Each number is 128 + 32 x the weight over its row's rms, rounded and kept within 0 to 255. Layers, rows and columns count from 0. The size above them is the row's rms in percent of the matrix's.

# layer 9 MLP gate, 512x128, rms 0.257, rows 426-479, columns 0-127
size [103 100 109  95 100 105 108 109  94  92 111 101 104 100 103 109 104 106 107 102 103 102 104  99 101  75 104 101  98 106  88  98  95  88  97  97 101 102 102  89 102 105  99 101 101 102  99  95 105  92 100 100  94 105]
[[149 111 124 140 121 112  81 125 142 135  96  92  69 137 122  80 129 103 103 145 170  73 150 128 174 155 109 100 165 151 196 153 149 163 114 154  74 142 129 171  91 164 144 182 158  46  69 137 167 141 124  88 171 119 198  86 136 124 168 131 173 162 153 166 116 132 181 166  97 138  75 121  76  58 165 118 102  72 140 139 128  94 122  88 105 140  98 161 182  82 103  90 123 131 136  86 139 111 136 141 109 122 123 107 149 108 138 120 156 112 165  81  93 108 193  73 153 139 118 105 134 104 169 142 105 137  88 120]
 [111 175 158 122 184  98  44 186 117 129 169 120 107  96 120  94  40 105 124 153 154 166 131 123  89 137 165 153 153  94 131  92 153 102  91 107  68 129 161 136 147 144 123 103  67  77  92  84  77 161 137  58 120 114 105 140 160 147 106 151 141 107 155 120 169 157 172 135 136  85  91  93 110 136 118 147 165 154 137 121 159 181  88 155  59 106 139 176 122 115 156 127 166 186  88  75 135 137 116 125 130 129 102 141 129 110 173 147  86 109 157 144 120 150 119  73 134 183 115 148 174 147  92  92  96 131  86 105]
 [105  61 102 137 171 100 108 123  92 137 116 105  83  88 106 115 146 147  94 100 149 132 187 176 108 116 151 162 105 180 181 160 100 144 122 136 111 108 135 163 150  72 214 114  65 141 178 127 146 133  92  98 110 111 176 132  90 116 165 126 159 110 105 119 209 143 129 129 133 119 133  93 173  92  90 177 167 132 125 211 154 114 152 122 159 135 206 159 112  74 147 125 156 110 132 165 181  94 133 196 116 129 151 154 171 128 151 134  94 130 145 154 100 105  77  99 128  99 137 162 160 172 140 108 168 119 145 114]
 [105  95 103  93 101 122 156  94  69 108  98 148  97 109  84 138 186 110 155  63 151 133 141  90 118  88 102 149 111 101 171  89 139 127  78 187 155 138 125 128 134 129 155 127 110 158 190 103 132 101 140 152 147 103 171 155  92 161 142 128 111 108  59 131 167 122 132  71 150 161 167 145  92  64 140 174 125 104 136 135 130 134 182  92 116 164 162 134 171 124 105  72 125 108 132 112 143 134 103 133 101 143  55 113 193 136 100 131 149 183 105  74 138  92  95  60 157 114 132 126  92  39 116 159 146 165  84 100]
 [146 203 147 143 121 137 110 164  68  43 193 108 133 157 122  52  65 103  93  98 136 150 142  82 136 179 102  65  93 169  88 155  85 141 133 164  89 160 154 126 157 100 129 130 165 167  79  96  82 144 107 138 123 117 110 127 150 169 130 148 144  63 178 135 118  78 134 162  96 170 153 161  89 122 133 112 134 158 137 112  92 109 138 141 101 129 121 153  99 145 102 111 178  98 109  95 140 124 135 103 126 119  84 199 133 133  99 188 113 157 103  99 148 104 173 142 144 131 145 147  65  94 122  98  67 142 120 109]
 [131 105 147 184 200 110 108 131 143 164 165 121 157  62  95 125 174 107 131 114  95  54 135 116 150 122 127 121 172 118 128 118 116 174  47  99 171 152 162 123  93 171 134  94 128  94  89  70 150 161  84 131 146  90 107 122 179  69 115 115 149 160 164 135 119 162 102 183  70 121 169 138  66 153 195 142  90 169 115 130 108  83 153  94 105 183 127 112 151 156 137  76  98 112  94 106 152 135 116 176 134  98 106  79 119 155 130 128 180 138  87 150  78 152 157 102 129 153 149 127 163 120 120 104  95  93 139 159]
 [141 143 122 105 115 119 125 138 106 141  71 162  99 165 119 142 143 188 169 111 152  90 106 141 155  73 204 118  89 121 154 100  92 181 163  40  72 137 122 166  97 159 108 161  81  41 153 139 142 154 164 102 138 113  95  92 115 132 109  90 167  67 115 133 136 100 126 123 115  76 113  83 116 189 155 101  80  68 107 125  85 130  90 121 157 102 108 149 161 124 111 134 123 109  86 122 142  98 114 136 154 120 122 115 116 155 187 154 162 175  53 182 166 154 138 106 155 168 116 153 152  98 133 112 168 142 114 106]
 [143 132 114 132 137 144  54 156 178 164 125 117  39  92 106  97  78 130 131 121 140 106  94 106 124 139 118 169 149 118 162 120 162 100 143  83 163  93 151 114 134 165 186 207 149 188 122 144 158 170 151 153  86 112 169  94 148  86  92 168  45 165 197 111 146 192 167 114 119  93  99  81 141  61  74 160  82 117 140 134 148 129 117 126 159 112 148  88 125 165 152 154 133 152 194 168 108 157  80 118 164  94 151 152 140 142 124 152 121 124 122  89 148 112  77 128 127 166 115 142 144 120 120 137 153 145 119 158]
 [185 138  87  91 183 184 119 108 151 166 139 150 101 156  86 141 145 135 158  73 164 136  97  82 117 137 142  88 101 129 101 119 137 101 160  96 110 120 155 174 120 155 216 137 147 160 150 147 204 129 117 112 139  92 160 139 166 111 159 164 155  93 100  81 114 138  89 126  86 217 149 143 116 114 103 181 158  97 139 164 112 191 193 158 137 124 177 165 142  79 137 168 152 113 138 138 129 100 116  96  86 104 106 126 159 120 140 176 143 109 133 114 132 169 109 164 133 115 121  81  82 109 104 184 143  54 100 119]
 [127 103 115 109 103  94 113 132 134 140 129 105 120  88 123 141 141  77 163 157 130 172  96 202 125  96  89  84  84 171 132 103 122 118 141 239  71 163 160  66 199 124 129  99 175 120 123 124 124 126 157 146 139  99 145 134  69 133 152 139 103 127  56 155 127 106 117 113 183 135 129 129 148 128 102 140 144 204 136 106 147  88  71 136 103 119 130 163  97 108 111 100 115 145 128 115  73 114 154 116 167 116 110 111 128 147 120 153 125 105  70 151 153 132  88 151  80  74 125  58 172 133 166  93  94 162 151  55]
 [ 95 105 146 133 112 106 131 153 119 152 104 167 120 126 118 138 127 115 110 152 100 139 200  99 134 125 135 147 125 140 107 143 189  65 135  68 145 183 127  50 129 134 103 102 102  79 114 127 149 102  94 155 149 208 171 147 149 122  95 132  97 122 128 136 121 172 119 110 134 159 123 166 128  95 114 119 104 203 131 194 129 150 169  92 174 161  51 112 134 188 114 107 133 112 161 127 155 108 170  68 170 155 150 153 132 160  96 115 106 122 102 169 100  51 173 133 141 128 147 149  39 144 142 187 118 141  77 145]
 [214 123 135 117 152 108 164 120  87 146 127 117 149  96  81 137 108  99  99  78 123 154  73 121 189  93 151 177 107 181 132 139 115 111 113 159 127  63 165 141 144  90  77  95 176  90 111  80 150 139 138 134 171 163 124 105 172 166  91 146  91 115  87  90 117 102  82 118 152 137 116 143  89 128 170 148 123 128 173 158 154 127  98 166 112 109 117  84 151 130 139 157 135  86 121 187 108 115 146 105  83 147 160 104  87 167 119 141  57  84 118  73 124 156 128 113  43 156 192 181 139 113 138 131 185 121 137 146]
 [176 222 185 169 176 133 110 127  65 149 113  56 148 183 139  82 106 136  83 129 135 192 193  99 107 160  90 156 186 173 110 113 192 120  72 208 122 106 159 138 119 144  92 101 100  75 117 139 118 129 100 125 152 101 132 124 146 162 160 183 183 175  86  99 118 131 140 165 167 139 115 161 122 109  50 153 138 129 130 124 138 117 111 116 112  60 109 103 163 115 145  91 148 110  96 130 127 154 143 180 102 106 109 150 122 101  81 150 120 133 140 140 174 106 131 157 131 128 147 131 122 151 111 115 109 136 105 128]
 [141 171  46 134  85 178 105 121 109 129 119 198  69 103 145 137 129 117 181  69 137 122 105 190 100 152 112 160 132  91 123 150 162 129 113 135 130 122 133 146  50 115 115 172 140 109 100 126 113 140 138  99 103 143 186 134 118 146 144 120 127 125 110 152 138 120 136 125 130 118 137 152 123  84 170  90 147 116 135 148  98 158 149 107 115 120 129 177 112 134 200 161 131 156  40 144 135  76 119 144 178 116 201 103 100 125  96 142 141 174 206 138  30 114 107 135 129 184 161 137 160 127 186  99 122 170  99 154]
 [137 126 133 192 109 158 135 180 141 164 135 146 112 158 179 139 150 148 112 119 212 125 138 122 173  98 161 127 131 197 127 151 126 159 162 100 187 117 140 133 146  77  96 145 151 156 119 115 153 154 110  97 115  72 104 181 111  81 102 202 110  70 144 151 121 124 153 118 113 205 104 135 173 133 140  87 113 127 166 153 111 107 149 117 155  88 155 123 196 127 154 110 144 119 114 113 201 117 133 146 120 106 139 168 101 148 118 143  90 152 116  99 155  93 106 151  95 139  21  89 146 121 100 151 130 198 106  71]
 [144 133 110 124 102 103 133 182 112  34  44 117 142  62 121 159  92 100 135 145 131 168 102 107 158 129 116 102  29 121 128 174 169 103 106 135 163 123  73  88  98  93 131 130 212 142 147 122 106 169 143 167  80 112 114 122 135 131  91 165  90 125 145 109 156 148  95  91 104 133 117 115 156  88 139 135 157 151 110 130 135 120 162 146  98 192 113 112 111 163 185  62 170 143 157 124 157 119 107 105 154 136  90 164 155 173  92 126 115  79  92 174 144 144 141 107 133 144  88 131  96 148  85  85 125 109 188 113]
 [ 87 146 131 144 175 180 101  59 143 184 119 172 160 139 153 129 178  93 131 138 118  69 187 148  85 143 110 116 112 134 104 139  94 120 144 106 158  91 124 100 196 110 179  94  79 180  80 134 169 141  69 159 106 112 131  94 120 152 142 100 156 119 116 123 171  85 166 137 102  75 119 165 121 152  83  98 136 141 134 111 153 161 151 146 140 154  82 160 176 125  97 139 125 111 127 135 143  66 137 143 148  88 170 176 169  95 129 156 141 107 176 118 170  74 156 219 163 100 170 137  93 166 114 123  99 120  92 124]
 [156  30 120 192  87  93 169 136 136 129 109 169 142 130 164 159 130 143 204 160 120 171 138 137 136 182 189 173 129 186 122 141  97 141 101 149 147 136 106  87 130 137  88 121 115 163 156 139 109 180 146 154 118 150 141 116 164 175 132 116 153 131  88 130 160 108 198 121 156 156  72 111 125 149 170 197 164 137 105 107 132 177 133  89 155 113 145 137 100 190 126 119 145  69  92 122 176 102  72 101 137 144 113 144 141 187 133 130 136 163  96 104 130 126 148  89 185  95 173  65 105 146 124 113 145 137 100 166]
 [120 144 156 146 124  87  91 130 142 163 197 138 153 116 172 162 147 148  98 144 139 132 212 131 120 129 157 149 105 159 151 127  46 201 132  97 160 127 133 104  93 147 119 110 168  14 178  91 130 188 108 145 131  94  77  96 120 126 161 120 110  80  90 109 100 138 155 139 146  95 147 158 111 163 122 137 231 130 166  82 142 129 119 127 132 126 148 110 138  87 110 137  79 160 140 153 148 111 134 118  92 168 147  62 141 110 124 104 130  84 129 161 130 130 170 145 172 121  95 119 169 147 142 137 173 121  63 128]
 [116 145 158 154 134 136 148 122  72 148 190 132 111  92 139 116 166 117 136 172 136 175 158  85 118 121 155 101 108 139 145  97 175  66 160 132  88  87 134 107 106 126 178 100 137 162 123 156 100  62 122 117 118  86  96 127 131 161 135  72  86 111 134 125 155 135 166  78  71 159 137  78 134 145  72 129  72 176  59 146  83 141 143 144  78  98 188 126  83  82 137 170 106 155 111 186 124  90 109 159 158  74 120 130 158 203 109 173 119 132 172 156 124 150 150 132  97 155 123 151 107 157 125 154 109  74 146 180]
 [131 175 140 167 114 144 142 174 189 160 110 123 105 131 116  73 163 175 149  81 181 124 102 103 111 139 138 132 187 125 140  91 200 130 124 143 126 110 116 178 164  94 165 131 114 133  64 113 148 145 163  99  26 169 146 147 101 159 101 153 106 127 135 134 170 175 123  71 135 119 177 152 209 195  94 145 116 171 124  91 160 122 173 139 154 137 184 122 103 133 127 200 135 132 125  71 169 103 109 144 143 106 109  90 113 154 139 124 157 181 101 166 111 124 143 121 136  83  68 113 120 127 109 133 127 133 156  86]
 [174  76 132  93  66 173 110 113 190  86  33 144 103 107  88 153 112  96 120 131  70 119 109 129 135 145 114 132 112 154 144 152 136 122 181  98  91 220 144 120 164 124 117 113 131 169 166 120 180 118  52 156 127 176 161 133  94 133 146 118 177 123 174 115 165 109 168 116 189 160 125 134  83 125 121 154 179  87 160 141 116 138 116  96 142 146  97 179 123 160 170 155 152 115  91 160  89 112 133 147 115  97  78 140 170 141 128 130 134 146 110 154  98  77 121  89 115 179 165  71 132  81 145 122 169 123 142 117]
 [130 162 173  79 135 156 160  35 181 132 178 110 193 159 143 160 171 130 124 144 153 154  91 136 101 109 151 119 146 209 107 128  89 146 169 119  87 117  98 136 210  91 119  75  75 130 131 156 148 133 120 122 112 128 109 141 128 138 161 123 152 167 139 177 155  96 112  68 121 193 149 114 195 134 118 126 145  83 127 108 117 168 148  89 123 112 118 126 166 196 146 100  77  65 137 177 130 106 131 191  99  94 140 128 139 108 104 115 117 135 136 147  76 116 144 126 105 110 106 104 164 185 149 163 146 106 176 116]
 [ 93 123 140  98 154 133 123 114 136 163 109 157  87  71 101 151 130 135 114 164 103 101 195  94 140  85  75  95 190  87  91  49 161 109  97  52 123 134 142  99 127 137 129 117  81 161 105  95 177 127 128  69 124 155 140 116 104 132 103 131 154 157 209 127 119 173  90 151 141 176 146 145 171 106 113 106 147 172 140 157 152 174 203 153 141 143 146 139 136  90 108 119 168  76 125 126 171  54 138 157  89 104 136 167 126 120 142 161 130 186 123 132 120 104 115 141  70  85 156  98 141 119  80 104 120 183 118 104]
 [ 80 106 154 137 146 128  95 100 167 100 125  76 141  68 127  99 160 138 128 114 153 103 180 152 160 173 166 116 163 109 142  78 206 161 129 175 132 135 109 209 112  94 124 148 144 137 110 105 147 186 108 112 118 146 178 123 111 123 133  90 124 106 134 192 168 138  86 172 142 114 160  82 156  88 111 149  98  95 125  97  77 153 122 172 121 157 189 196  89 131 122 173 205 181 151 175  82  85 168 121 134 174 130  92 136 105 128 145 182 147 152 141 154 120 155 102 158 148 168 112 149 149  81 130 128 130 128  99]
 [110 109  94 112 134 126 110 133 186 102  93 139  68 154 122 171 157 150 148 170  84  27 106 186 118 146 175 106 177  87 140 157 105 101 118 128 114 136 182 102 144 138  71 123 148 131 138 117 115  94 127 170 100 167 125 131 184 103 164 126 117 151 134 129 132  52 141  88  50 122 112  92  92  47 106 122 138 209 110 157 141  66 101  88 111 188  71 162 131  91 127 118 114  83 132 121 129 150 186 115 124 106 109 109  89 113 160  90 148 154 164 125 117 130 127 101 139 169 147  91 112 157 143 106 156 114 128 120]
 [126 145  99 140 189 123  95 134 162 118  85 117 149 134  97  74 102 147 139  96 153  92 158 139 136 131 140 163  64 126 158 150 165 129 107 193 126  52 158 148 113 140 143 146  59  61 105 103  86 156 110 103 114  62 110 101 170 167 120  45 137 103 112  98 106  83 119 118 128 112 111 151 162 153  92 165  95 116 115 155 136 129 169 157  52  96 109 177  82 132  87 107 178  77 135 130 115 104 144 129 178 128 206  81  92 117 111 152 159  80 134 159 108  93 175 100 113 100 150 141 101 101 131 121 137 124 120 172]
 [145 183 112 108 158 142 113 113 132 143  71 195 136 120 102  86 164 168 142 103 195  99 164  97  97 135 165 110 138  58  99 101  96  91 134 141 103 177 172 130 159 154  84  96  98 147 113 131 163 133 170  90 123 133 192  63 128 140 114 100 106 131 140 129 110 120 151  53 137  98 141 163 126 121 121  57 124 127 101  79 105 162  88 125 107 123 163 104 183  99 144 131 136  92 102  66  77  86 110  96 127 106  96 103 114 107 142 102 194 189  98 134 161  70  96 109 118  94 181  97 138 101 134  90 116 105 138 164]
 [101 158 186 104 127 153 127  72 107 154 121  94 152  86 139 147 104 116 115 120 156  89 123  93 122 127 115  91 139 123 114 157 188 164 134 166 142 114 149 140 178 125 129 119 121 120 126 182  80 189 120 130 204 194 166 116 114 143 172 121  53  91 113 104 102  85 114 155 166 161 108  56 161 113  91  97  62 105 120 144 182 151 107 134 156 117 139 102 131 135 128 110 136 113 182 138 154  95 141 121  95 160  77  83 147 169 177 122 111 176 184 128  74 141 169 119  65  90 104 134  74  81 123 160 164 139 103 105]
 [143 141 123 158  87 192 165 131 153 136 149 101 120 121  95  72  94  88 130  88 184 142 150 162 144 118 136  99 157 128 124 100 141 146 178 147 202 130 148 104  96 120 171 174 119  62 194 127 113 182 160 137 136 135 200 168 154 103 116  94 113 138 123 118  91 159 156 159 141 122 100 109 102  63  89  87 119 103 173 164  70 156 164 134  93  80  65 100 143 144 110 119  79 136 171 162 119 121  58 149 106 175 136  82  81 131 135 136 123  78 110 110 113 112 153 122 131 162 143 172 135 120 161 170 189 167 121 128]
 [109 114 116 177  74 134  75 145  46 174 146  47 142 141 109 154 161 172  91 187 107 158 107 137 111 135 150 114 147 151 125 135 118 133  55 171 143 138 118  80 105  86 162  94 103 111  95 105 123  79 154 118 101 220  95 123 141 137 124  95  80  86 112 142  77 139 174  86 148 130 134 136 172  98 158  85 166 114  84 149 127 152 121 197 141 106 125 119 103 129 190 135 171 133 118 111 112 167 142 135 103 148 164 189  94 109 125 121 129 104 114 126 127  98  95 133 102 102 108  57 119 163 112  67 114  93 143 161]
 [144 105 171 100 184 125  80 132 143 123 148 125  93  46 153 162 173 108 105 120 125 120 150 190  94  64  99 144 157 125 106 125  99 117 123  77 121 119 102 138  94 181 130 108  78 109 136 189 141 149  83 132  53 138 132 132 121 152 104 120 107 105 116  95 235 120 171  85 141 156 157 132 158 196 143 134 119 201 156 147 138 161 128 116 103 155 129 127  87 110 159 117 154  83 153  84 100 119 115 149 122 123 101  92 140 208 122 135 143 123 121 148 126 104 190 100 124 131  90 160 135  43 109 166 122  98 109 125]
 [147 142 145 137 156 142 160  95 112  92 109 137  54 135 115 111 166 129 151 139  75  49 168 112 137  58 157 177  99  85 167  85 128 152  71 112 200 142 119 169  70  96 121 109 105 159 139 104 107 143 128  83  91 170 103 115 115 144 101 109 168  97 112 110 148 152 129  90 140  87 103 138 146 133 175 146  68 132 114 131  93 136 127  90 121 124  92 163  84 138 116 184 129 156 152 141 115  87  71 116 164 106 204 121 113 124 174  61 122 141 114  80 115 102 102 132 146 184 147 184 157 153  78 137 146 139 178 155]
 [146 130 141 133 153 103 142 174 110 134 165  77 102 177 117 164 117 140 122 186 137  91 127 124 132 184 114  99  99 171 166 180 147 111 154 138 129 131 182 138  87 139  85 115 164 131  93  53 120 121 175 119 129 135 160 156  73 132 190 145 158 141 148 134 105 111 131 124  98 129 148 153 131 107 133 149 122 116  72 149 142  96  94 145 137  83  77 153 145 198 147 131 165  98 149 188 142 236 126 217 168 121  80 108 106  89  93 158 130 106 165 190  98 134  71 148 129 111 145 108 153 139 150 162  74 135 139 146]
 [156 113 151 119 129  67 131 153 168 143 153 159 102 126 169 179  98 157 159  96 146 116 128 125 125 110 157 107  81 176 173  92  73 155 150 115 131 153  64  97 148  96 168 130 114 115 194 184 126  98 136 135  98 136 130 103 181 188 122  82 129 182  80 144 150 135 176 128  86 144 135 129 153 122 129 115 114 122 122 173 118  97 127 160 154 151 113  68  64  94 123  58 192 114 160  43 175  97 150  78 141 144 137  91 144 128 128 140 165 124 120 118 139 186 190  90 126 161 144 157 147 116 122 180 123 137 134  72]
 [ 95 138 159 139 111  35 108 158  88 150  97 143 135 104 105 126 115 124 111 112 156  98 138 145 134 124 140  90 179 123 172 131 177 199 153  85 135 152 133 167 120 132 195 143  83 165 111 114 120 108 130 109 120 127  82 131  92 114 130  85 168 122 136 127  81 111 103  76  93 120 107 134 148  82 137 167 113 143 138 116  85 125 126 187  98 152 120 157  95 107 110 145 109 101 144  54 126 118  90 119  87  98  87 118 185 112 110  99 198 160  88 131 128 108  79 110 124 171 109  58 233 137 114  82  87 167 169 109]
 [141 139 123 102 184 124 193 142  30 115 119 148 125 115  93  85 133 115  93  46 111 121 146 105  90 122 136 150 134 103 114 184 134 112 152 115 177 148  56 184 136 146 104 141 131 103  65  89 182  96 113 113 133 104 115 120  93 116 114 121 131 103  88 178 104 136  78 149  87 150 141 135 135 188 128 182 126 177 138 164 145  70 157 121 100 144 104 141  93 122  64 130 136 136  87 108 109 132 151 111  81 208 112 158 168  90 127 115 158 134 142 102 122 121 144  85 158  83 124 120 159 158 120  99 120 196 189 138]
 [ 98 123 192 171 123 117 139 152  99 128 149  92 134 107 148 166 188 156  51 131 123  99 147 132 111 161 107  99 189 146 130  78 192 119 115 109 149 111 129  89 156  87 169 100  84 128 112 126 116 104  54 124 170 138 150  89 107 108 100 184  95 163 133 126 177  87 151 120 121 130 157 146 116 134 127  79 170 125 172  99 138  99 147 114  94 143 116  56 101 132 149 116 109 190  94  66 132 106 147 153 157 166 134 182 191 149 126 139  91  82 138  95  68 140 141 138  92 124  74 119 127 131 147 170 142  65 149  67]
 [123  81 109 106 132 164 107 173 121 167 105 146 131 128 118 111  93 141 206 147  82 136 109  91  93 120 152  57 131 125 134 144 124 134 169 146  99 123 233 110 164 136 133 130 137 149 134  97 139 125 165  76 105 170 122 104 156 126 113 114 151 144 159  98  57 114 144  95  85  91 140 195 141 133 115 143 112 135  89 167 127  61  70 129 142 130 150 112  83 206 132  54 103 114 149 174 116 121 144 107 139  89  75 125  78 112 113 152 141 135 151 126 161  50 147 112  80 164 141  97 171  80 143 166 133 100  93 117]
 [114 101 181  52 113 203  77  81 129 102  82 115 131 137 155 163 122 159 146 144 130  94 103 143 128 138 135 125 139 126  92  38 132 201 115  96 102  68 144 150 130 128  87  40 147  82 123 158 133 126 139 122  97 114 151 109 154 111  99  87 170 103 112 123 133 155  82 179 135  99 156 116 122 106 154 108 108 117 202 137  77 167 160 130 100 112 137 115 137  81 121 176  94 148  93 117  44 152 142  90 137 115 114 157 107 136 154  92 189 142 127 133 157  84 188 117  87 153 151 127 116 168 109  95 100 102 144 124]
 [165 169 149 129 156 122  91  70 115 153 164 170 118  96 111  81  95 119 118 181 126  78  59 194 173  90 125 151 112 123 132 118  89 126 108 125 176 117 155  99 114 134 139 153 193 131 136 117 141 141 115 131  99 110 130 138 153 115 104 128  99 112  81 132 164 124 155 172  68 119 143 145  82 100 144 112 140 192 155 160 130 107 178  69 102 118  99 148 165 130 153 147 152 136 107 124  91 140 128 206 156 161 118 127 181 131 155  95 168 159 152 158  50  92 104  89 135 106 109  88 168  69  61 177  88 159 113  81]
 [132 120 158 170 130 169 103 137 104 169 130 110  72 132 144 103 178 150  90 145 102 181 101  98 126 103  97 162 160 148 173 121  77 114 169 143  39 167  82 127 178  96 174 166 131 123 117 115 192 134 149  85 162 173 124 151 108 126 180 141  91 160 143 133 161  82 104 123  83 108  89  82 129 157 175 145 145 160 143  89 114  97 198 100 164 140 158 159 141 160 173 166 139 111 119 170  78 130 122 168 135 137 104 157 140 135 104 122 131 171 105 136 181  91 129  91 148 123 144 124  96  79 112  51  60 104 124 136]
 [150 130 134 157 116 149  96 111  76 154 131 157 165 111  92 122 100 125 119  83 143  67 113 125 145  94 141 131  90 111  78  90 223 117 101 132 122 129 103  91 125 142 132 137 135 101 127 142 193 178 177 101 153  89 145 152 141 167 177 128  96 133 108  38 158 190 133  53 187 183 119 183  93  95 165 184  96 121 146 150 120 116 114 121 134  79  81 120 140 117 134  93 132 160 210 128 131 112 104 108  96 116 117  79 158 163 105 135 124  98 132 141 121 133 127  91 135 154 122 129 153 172 183 163  94 111 145  65]
 [123 145 113 172  99 144 115 102 123 115  97 155 123 119  96 143 117 124 168 136 133 125 125 159 187  99 147 120 159 132 151 113 136 143 185 127 152 176  97  73 128 106 122 160 128 142 162 175  87  91 132 150 190 146 133 163 119 127 157 132 164 113 130 163  99 138 129 122 100 183  92 210 127 154 122 160 143 122  42  92  96 132 108  74 192 186 140 152 100 150  82 179 118 149 100 207  96 126 125 143  40  81 128  75  82 105 135  97  92  95 112 147 187 125 131 102 130 136 149 152 159 133 186 163  91  88 127 173]
 [116 147  68 150 124 121 120 121 153 182 132 137 147 101 124 166 158  89 119 158 127  83 102 145  60  96 153 113 181 177 129  58 199 165  83 106 162 115 137  94 116 108 123 113 108 106 159 146 125 189 159 115 124  98 130 108 149 127 160 125 146 100 145  85 122 150  98  92  59  83 148 156 139 142 176 140 139 101 128  27 112  97 167  85 118 110 119 144 116 158 155  82  87 140 171 102 126  89 135 191 137 106 128 152 163 151 144 196 129 179 114 129  84 105 132 126  67 135  94  98 112 190 121 123 166 143 156  77]
 [115 182 149 107 142 194  94 167 124 106 159 149 171 109  98 117 162 145 144 109 148 118 145  73 125 126 116 100 132 142 135 150 139 149 173 124 139 197 118 152 108 194  85 136  72  89 122 150  69 164 110 133 120 127 111 139  85 142 103 149 185  59 115  96 179  65 145 127 111 164 152 139 101 173  99  66  89  91 122 183  91 133 144 195 164 100  93 202 132 154 100 132  98 132 134 142 118 187 119 118 110 141 182 144 157 132 149 100  92 125 168 130  94 166 106 117  90 131 108 126 161 106 129 203  95 106 154  81]
 [199 131  94  52 148 119 131 152 114 118 206  75 152 142 170  97 129  98 133  44 173  93 142 122 140 128 121 102 142 142 109 102 119 172 166 137 164 149  99  94 125  55 128  73 123 123 180 189 176 104 134 105 131 162 139  78 174 164  56  58 121  88  93 115 146 164  83 118 121 137  91 138 148 154 102 131  80 180 129  87 118 115 133 133 164 115 141 102 103 141 160 161 156 128 104 149 114 141  97 122  78 145 132  78 133 174  84 153 138 178 155  90  97 113 141 121 101  95 143  91 136  94 154 161 114 119 126 144]
 [143 119 154 137  87 106 108  62 110 132 124 146 117 128 131 138 113 155 193 101 161 131 179 136 120 115 180  82 110 117 107 152 101 102 136 102 160 115  79 112 150 110  80 120 159  95 138 131 116  83 181 164  81 106  87  94 156 183 214  97 122 135 104 145 158 121 136 107  98 113 133 111 122  74 166 151  93  91 162  95 162  89 170 120 155 182 124 168  77  78 184 163 140 136 113 178 118 172 191 129 119  89 150 164  91 146 143 143 112 133 118 101  79 234 144 145 133 161 138 186 141 135  94 126 121 156 150 152]
 [118  54 179 143 100 122  90 151 176  54 115 128 124  79 144 147 130 116  93 175 185 196 154 223 119  91 156 135 117 102 127 136 174 123 112  90  73 127 119 105 154  98  91 158 176 176  93 153 121 117 108 111 132  66 148 101 174 123  77  96 143  61 105 107 160 142 120 132 132 100 178 131  98 130 202 156  90 124 155 164 108 142  99 123 129  64 113 133 144 141 145 119 138 110 134  61 135  96 169  96  84 117 112 102 140 121 160 113 101 151 107 150 118 161 143 115 129 152  79 119 141 121 109 119 199  91 106 136]
 [109 181 123 145 100  77 116 122 143 125 106 117 161 169 205 189 151 105 184 208 160  54 133 124 114 113 123 129  86 149 151 222 173 132 182  91 113 118  61 119  94 104  97 157 128 138  93 172 119 110 111 144 176 127 141 134 138  69 174 143 143 135  90 136 161  99 108  96 140 170 123 147  76 119  81 120  84 100 100 177 105 132  88 160 220 145 124 140 117 119 109  97 135 141 133 107 165 130 133 150 141 156 146 121 115 129  59 102  90 171 100  95 136 120 166 142 125 158 151 129 120 135  98  95  94 113 132  99]
 [130 106 104 113  97 158 159 132 182 145 118 162 120 162 155 113 101 156 185 179 110 122 147 112  70 158 106  99 142 152 126 129 100 121  93 155 184 202  71  96 123 164 101 182 146 129 147 132 100 115  98 192 136 109  91 138 142 112 115 132 162  98 159 149 134 111  86 130 133 173 121 115 157 128  96  95 115 126 107 117 127 169 140 137 115 181 115  98 100  51 147 210 134 152  94 113 172  77 120 153 160 105 119  88 144 140 112 130 151 118 150  87 150  64 112  91 157 164  77 181 168 128 196  54 131  99  99 189]
 [149 130  96 173 139  86 129 191  83  81 170 132  76 156 101  76 129  94 154 128 170 105 110  90 151  65 158 139 148 122 111 117  99  78 135 152 128 196 126 171 157  83 145 169 139 136 170 110 133 151  90  73 138 160 163 129 127 114 132 175 145 153  88  72 110 109  99 141  35 143 138 192 148  97  78 176  96 119 121 121 145  93 111 113 190 173 113 149 121 168 102 184 163 101 122  90  79 136  80  98 137  89 109 128 126 164  98 161 127  85 131 152 138 105 148  96 123 148 158  88 116 113 101 122 127 181 125  84]
 [135 147 156 166 127 138  83 156 121  85  67 142 138 107 117 127 158  52 121 210 153 106 107  87  48 151 119 166 144 188 155 149 104 131 123 167 124 122 141 123 218 179 143 178  93 167 128 173 145 110 114 129 125 121 124 126 123 118 101  99 130 126 114 118 122  93 123 122 154 112 115 125 120 186 126  96 161 133 135  84  99  93 133 174 150  81 177 176 131 124  75 104 167 162 107 183  51 140 158 151 178 143 112 174  61 114  98 105 125 101 132 138 173 162 144 136 106 159 117  98 132 106 115 158  68 169 126  89]
 [189 153 133 169 124 120 137 179 131  90 150  91 130 140 143 150 104  61 143 119 116 147 113 141 114 162 120 135 121 135 125 123 117 137 124 160 168 184 118 115 138  81 135 138 122  84  56 144 125 181 143  70 106  64 123  48 126 158 156 161 154 103 113 104  83 121 143 146 111 123  94 101  99 100 187  87 163 234 137 113 105  68 140 132 134 131 136 154 130 109 155 159 106 109 137 145  95 157 140 173 128 112 113 110  99 166 139 158 101 184  82 168 116 132 144 143 130 146 230 132 180 161  60 149 177 136 110 140]]